Weights of a small transformer language model: MLP 384 SwiGLU.
Each number is 128 + 24 x the weight over the matrix's rms, rounded and kept within 0 to 255. Layers, rows and columns count from 0.

# layer 3 MLP gate, 384x192, rms 0.0715, rows 230-240, columns 96-191
[[144 117 150 128 175 123  79 126  92 145 109  99 120 100 111 118 169 107 136 168 124 130  73  87 114 120 139  87 114 165  99  97 188 131 120 119 126  81 101 112 125 127 121 147  97 121 117 104 138 111 150 163 114 101 164 102 108 127 141 109 139 137 130  92 149 138 135 157 125 142 132 140  97 122 155 144 149 115 135  96 128 159 154 157 114 136 143 145 151 128 178 121  92 158  95 112]
 [165 116 145 125 166 187 100 127 159 103 146 118 121 117 105 117 126 126 118 143  82 145 162 132 132 123 149 120 121  97  76  98 171  67  99 123 125 172 126 118 171 147 123 131 161 107 131 143 120 166 151 144  98 122  98 116 162  80 156 152 122 132 132 134 131  88 155 100 137 158 127 178 114 128  98 131 119 147 152  74 128 111 195 110 119 140 102 110 122 109 167 114 147  99 119 170]
 [139  93 157 127  86 147 107 131 106 148 161 142 115 134 176 118 112 172 119  85  84 145 158 131  83 158  76 154 149  98 121 130 127 124 115 129 128 120  99  93 123 124 137 116 132  84 121 161  88 142 152 124 127  90 122 143 144 132 108  65 124 136 125 119 121 113 112 158 136 118 110 146 100 114 139 130 157 141 139 161 111 155 150 151 120 112 114 111 181 122 137 151 120 160 138 114]
 [135 147 130 161 145 116 153 111 120 123 111 110 114 124 150 110 128 102 146 135 122 159 124 154 140 115  98 160 110 128 110 110 141 115  90 170 129 127  99 140 128  95 124 130 107 173 104 108 130 178 157 122 114 111  95 164 129 116 115  90 111 113  80  86 131 131 136 117 156 125 101 107 167 118 101 180 148 133 114 130 156 138  73 114 142 131 131 161 142 127 144 116 145 110 105 120]
 [ 83 125 138 100 138 148  96 132  86 130 141 163 114 132 159 187 136  98 171 140 118 126 103 146 138 130 115 131 130 100 109 120 112 114 125 127 146 149  96 101 118 141 107 110 131 172 128 121 125 118 129 138 144 134 104 148 142 139 117 167 102 138  87 130 126 129 124  83 128 114 115 122 118 103 121 129 162 147 130  92 119  95 132 115 148 117 134 131 171 145 139 124 164 124 111 147]
 [ 98 104 161 178  99 159 113 140 117 133 121 155 121 111 120 134  95 134 112 107  89 127 182 145 101 186 137 154 142 112 123 162 115 133  83 163  99 156  83 134 108 144 171 145 159 146 160 125 125 183 140 102 149 113 125 116 123 137 132 149  95 109 120 110 113 117 132 120 145 170 109  98  95 157 111 111 131 139 165 129  98 130 148 112 158 114 110  89 141 135 128 157 142 155 114 106]
 [148 156 146 148 109 158 152 121 142 140 147 133 144 142 153  99 127 146 149 109 150  97 117 107 169 113 174 160 161 147 126 110 112 136 117 170  86 127 152 145 113 118 138 116 106 104 123 124 140 118 130 161 121 115 120 121 156  86 127 148 101  84 115 123 170 110 161 138 159 124 107 145 147 105 156 105 118 119 146 125 135 121 116 115 133 179 112  96 125  79 135  87 149  86 155  87]
 [149 119 133 139 143 125 122 158  91 115 166 161 142 114 117 110 117 137 110  87 119 161 102  87 130 150 168 143 108 151 120 112 144 114 127  83 144 128 134 109  95 152 121 156 130 150  94 100 125 130 121 191 117  84 128 147 136  93 100 154 123 125 138 103 107 144  75 157 128 135 117 137 158 118  89 115 175 140 133 138 120 129 121 132 132 145 135 128 128 154 151 129  78  94 169 145]
 [106 162 140  77 105 160 119 150  95 149 132  86  91 114 108  95 144 100  97 100  87 117 114  98 103 123 127 150 107  86 103 125 109 122 136 143 103 156 122 168 145  81 107 168  98 159 122  92 133 115 120 121  96 109  86 127 165 122 122 135 140 164 135 101 125 114 122 135 107  82 117  79 158 123 138 113 122 116 157 123 103 153 112  86 139 111 111 149 122 147 101 130 130 160 113 128]
 [169 161  97 116 134 175 141 139 161 110 159 144 129 143 156 110 122 138 158  85 121 104 147 148 113 112 160 113 121 107 120 110  88 144 124 122 132 144 136  69 130 145 146 138 129 102 104 138 137 126  98 125  93 163 139 144 139 142 148 130  86 164  73 127 146 143 122 111 143 149  81 132 167 123 110 166 148 117 152 136 153 146 134 153 117 102 122 154 129 117 106 132 158 179 165 123]
 [ 74 119 156 109 146 115 139 104 132  97 146 139 135 161 111 124 119 162 100 100 132  90 144 119  83  81 131 132 150  94 125 106 120 104 124 186 126 144 139 110 203 142 118 134 118  71 170 119 127 124 125 164 105  83 101 137 115 149 128  95 100 159  97 118  90 103 131  90 182  99 142 137 119 113 115 126 154 109  86 123 145 141 139 107 114  95 137 152  94 112 134 148 128 161 128 136]]
# layer 3 MLP up, 384x192, rms 0.0685, rows 230-240, columns 96-191
[[142 113 157 144  95  95 121  77  93 143  97 125 149 105 126 127 141  95 143  84 138 101 148 151 125 113 142 158 107 137 121 117 136 136 166 126 106 151 131 114 159 126 124  92 189  96 111 148 127  95 143 143 147 153 101 130  99 135 125 109 114  71  88 161 115 113 121 141  96 158 150 104 159  82 162  81 135 134  85 134 115 110 149 159 110 110 173 117 157 102 139 160 160 137 143 121]
 [ 98 144 123 124 138 117 134  99 108 131  83 132 105 108  94 118 150 102  96 130 169 126 148 161  71 110 137 119 119 120 118 106  89 120 152 168 124 130 126 101 140 124  86 133 153  86 162 155 127  91 133 131 108 158 117 136 104 118 157 104 137 145 123 152 106  78 145 144 142 119  95 108  93 116 117 144  77  92 112  75 147 124 123 102 120 189 128 118 127 123 105 183 106 115 169 115]
 [109 149 134 147 164  87 127 104 196  92 127 102 138 147 151 145 139  71 166 114 121 102 118 121 126 109 138 143 122  94 137 136  97 132 145 125 114 155 129 145 106 131 133 142 124 165 130 142 122 159 117 158 127 156  99 114 112 126 155 120 128 132 149 126 107 121 159  99 152 122 124 106 135 185 173 206 120 114 116 140 163 141 143 111 158 131 160 122  94 132 146 124 201  93 120 122]
 [111 130 119 124 101 164 104 136 108  94 130 117 153 147 139 127 100 137 120 160 133 121 150  83 140 152 152 119 130 123 156 170 116  46 146 125 104 122 112  65 135 120 116 152 156 100 143 118 113  94 163 110 115 147 180  99  71 133 151  98 150 171 126 125 132 144 128 178 142 109 140 143 108 131 130 145 139 103 144 121 159 135 146 138 126 149 146 151 114 139 119 125 106 125 125 148]
 [115 143 153 129 127 151 133 126 122 170 191 133  92 155 135  97 132 155 102 131 159 132 149 104 101 144 121 131 104 114  89 140 104 132 100 143  98 120 130 131 137 138 209 129 141 131 126 143 102 105 141 116 143 122  92 121 124 124 105  84  99 137  79  85  85 104  81 150 124 126 122 124 167 150 103 114 104 139  98 159 192 116 119 125 134 127 100 123 106 123 131 106 116 129 166 113]
 [ 77 142 106 136 163 114 132 116 138 100 133 149 121 158  96 169 101 138 134 108 132 143 141 144 157 105 141 134 158  93 168 125 137  85 105 107 123 160 153 134 133 104 137 173 123  91 173 138 134 127 130 164 114 140 134 152 141 179  75 113 101 120  86  98 116  73 104 141 168 152 151  87 100 124 117 135 128 149 141 122 151 156 142 133 131 154  99 140  92 141 126 108 133 132 113 111]
 [134 122 118 114 100 123 132 133 146 110 150 128 144 120  98 103 175 121 127 157 145 162 102 174 123 161  88 125 140 134 151 131 100 143 159 111 176  83 131 116  96 137 141 116 103 104 116 164  92 132  90 106 149 112 141 129 127 110 146 118 165 139 122 155 115 145  97  94  90  79 157 100 124 156 182 120 115 144 119 151 102 108 158 105 143 125 127 130 137 170  93 175 148 159 122 146]
 [145 148 140 157  54 177 119 121 138 138 137 132 121 123 102 138 122 140 147 119 139 133 189 150 145 128 129 170 111 175 157 158 117 137 109 150 100 113 139 121 130 113  97 150 130 105 149  95 109 127 147  93 121 173 145 145 176 173 140 118 116 129 138 118 131 131 118 100 172 120 128 114  69 122 131 141 107 151 168  97 122 126 112 135 126 173 125 118 163 109 117 131 108 157 125 170]
 [127 120 160  83 141 130 107 134 130 122 150 196 116 133 159 155 122 136 122 100 152 153 146 149 140 183 121 153 118  82 137 152 107 135 156 154 127 132 110 115 106 124 108 139 151 147 154 165 179  88 171 141 148 157 124 115  92 113 182 136  90 148 149 166 136 144 131 146 126 127  91 121 109 120 108 145 151  99 165 140 123 141 137 127 124 145 138 114 116 138 164  91 101 123 111 123]
 [165  80 138 125 121 161 124  84 121 110 118 109 130 109 153 151 129 109 174 129 101 129 101  86  95 110 138 174 107  95 130  73  86 113 103 100  78 114 137 116 114 137 103 169 161 160 111 109 104 115 138 147 143 108 123 136 107 155 113 125 154  85 130 159 144 111 128 182 132 123 136 104  77 123 125 143 115 149 135 131 115 143  85  90 143 146 113 104 140 122 123 165 106  98 105 123]
 [130 162 131 122 112 137 111 118 138 149 144 135 133 121 106 114 111 202 102 118 123 108 124 117 119 108 129 160 130  94 130 142 142 122 118  96 157 113 101 140  99 137  95 138 181 122 142 120 135 105 146 150 137 135 155 120 152 112  68 100 111 157 173 107  56  96 165 141 109 126 133 144 138 143 117 121  95 132 137 126 123 111 127 143 139 168  78 114  57 142 105 133 154 147 123 142]]
# layer 3 MLP down (transposed), 384x192, rms 0.0904, rows 230-240, columns 96-191
[[133 119 141 103 146 110 176 122 126 139 131 113 146 139 138 145 123 116 126 154 160 137 129 129 123 100 169 115 156 184 126  82 128 147 134 160 111 144 133 113 116 137 126 131 128  95 125 134 107 116 135 123 193 108 123 158 122 107 139  81 128  86 123 117 157 104 162  93 119 136 168  98 122 109 161 123 131 135 188 126 121 120 106 154 130 113 149 119 108 139 100  84 121 116 120 130]
 [153  93 125 134 128 112 139 139 113 119 100 101 136  93 115 118 134 157  84 148 110 133 103 104 128 115 132 112 124 114 103 120 113 145  88 111 119  99 121 101 153 125 107  98 109 101 104 148 105 123 123 129 176 144 148 161 146 129 127 127  86 111 119 118 116 125  96 159 143 104 140 128 136 154 147 132 108  95 143 102 141 141  90  88 133 149 153 166 143 130 106 109  98 180 120 163]
 [127 126 138  81 143 121 104 141 161  61 151 152 133 119 106 166 125  77 125 134 172 125 110 158  84 139  99 153 104 105 151 151  84 105 112 166 113 137  89 129 128 153 143 118  87 131 144  91 115  97 124 143 124 124 119 142 146 113  96 156 131 121 110 112 106 124 114  92 184 115 171 127 114  91 152 147 101 113 112 143 133 140 169 144 129 138 103 142  87 140 134 115 126 127 127 140]
 [159 156 151 121 129 144 139 116 144  99 122  76 166 110 135 107 143 101 128 147 112 128 170  84 104 135 121 135 130 124 146 113 105  74 147 144 157 152 114 134 136 134  90 115 112 132 121 113 139 166 179 120  98 174 165 108 107 123 182 117  95 125 124 107 156 157 140 118 129  97 106 109 138 139 120 160 149  89 136  97 142 163  78 136 132 131 122 138 147 121 147 134  93 148 113 122]
 [119 124 169 144 116 146 111 152 114 114 149 127 127 155  94 118 138 106 122 169 120 169 126 139 133 120 122 113 122  97 115  92 125 155 140  99 125  95 138 113 151 129 161 137 145 117 148  87 107 139 115  96 147 120 146 186 111 129 121 133  87 124 131 114  76  98 126 162 139 161 140 114 120 126 136 100 131 152 115 189 110 154 121 134 124 155 110 147 102 150  97 153 167 114 122 147]
 [110  70 141 110 122 156 162 132 110 146 152 101 114 144 138 165  64 111  97 131  88 144 137 124  92 159 138 141 113 134 125 134 121 132 137 108 139 169 129 115 141 153 144 126 111 137 105 131  97 152 130 154 139 132  99 103 125 168 108 122 144 134 116 137 137 179 115 134 149 124 149 129 127 100 115  78  94 122 156 171 147 152 137  95 116 163 177 108 135 108 141 172 126 123 126 157]
 [141  97 107 155 102 146 160 127 153 166 166 133 104  99  69 141 144 137 120 119 115 141 118 135  76 164  91 120 131  93 157 129  94 115 138  58  94 157 126 103 101 112  95 149 109 164 115 133 122  95 135 132 101 113 124 109 118 143 101 174 159 154  71 117  68 104  91 110 123 136 132 108 126 122 121 167 109  88 133 172 147 143 167 148 150 144 151 150 111 167 123 159 141 167 122 154]
 [153 143 141 125 135 124 140 130 125 116  87 109 146 150 126 116  88 114  96 110 125 169 113 166 124 152  99 135 158 162 124  81  98 149 123 103 114 151 125 146 132 121 139 111 112 152  97 154 153  97 124 128 168 123 176 117 166 157  58 165 150 142  95 139  98 138 128 124 121  95 120 138 120 116 148 168 150 139 108 102  82 133 141 134 128 188 134 104 141 148 128 133 161 160 146 151]
 [105  71 112 100 131 120 122 113 104 138 103 128 114 101  85 131 163 129 109 143 154  91  95 131  75  88  94 132 166 116 122 164 153 101 124 129  81 161 187 119 124  75 109 159 133  84 160 152 130 157 156  93 153 107 128 110 142  94 123  98 162 119 143 102 177 112 169 151 178 143 119 170 113 109  87 128 150 134 108 107 134 127  92 137 118 121  97 121 108 141 109 126 130 119  87 116]
 [155  97  77 143 167 164 130 121 112 111  86 137 118 143 114 121  97 123 140  98 130 134 103 156 149  98  93 133 150 116 141 155 183 117 104 148 107 157 106  99 168 171 111 127 141 157 115 144 113  96 158 128 133 161 102 144 129  64  87 158 136  83 109 137 121 153 113 163 128 153 105 115 160 129 124 176 171 142  83 134 117 147 144 148 143 109 127  96 143  87 120 123 132 116 149 137]
 [116 130  84 146 116 109  91 119 126 134 138 106  98 130 132 115 142 118 138  98 131 135 103 147 169 140 105 117 134 128 120 131 138 114  78 108 155 100 141 151  93  86 166 130  77 175 137 105 112 160 111  98 105 136 149  97 156 111  95 147 170 110 113 150 191 128 155 107  88 174 148 134 120 123 184 119 128 169 169 158 112 150 158 131 144 145 123 130 162 146  86  82 143 116 120 123]]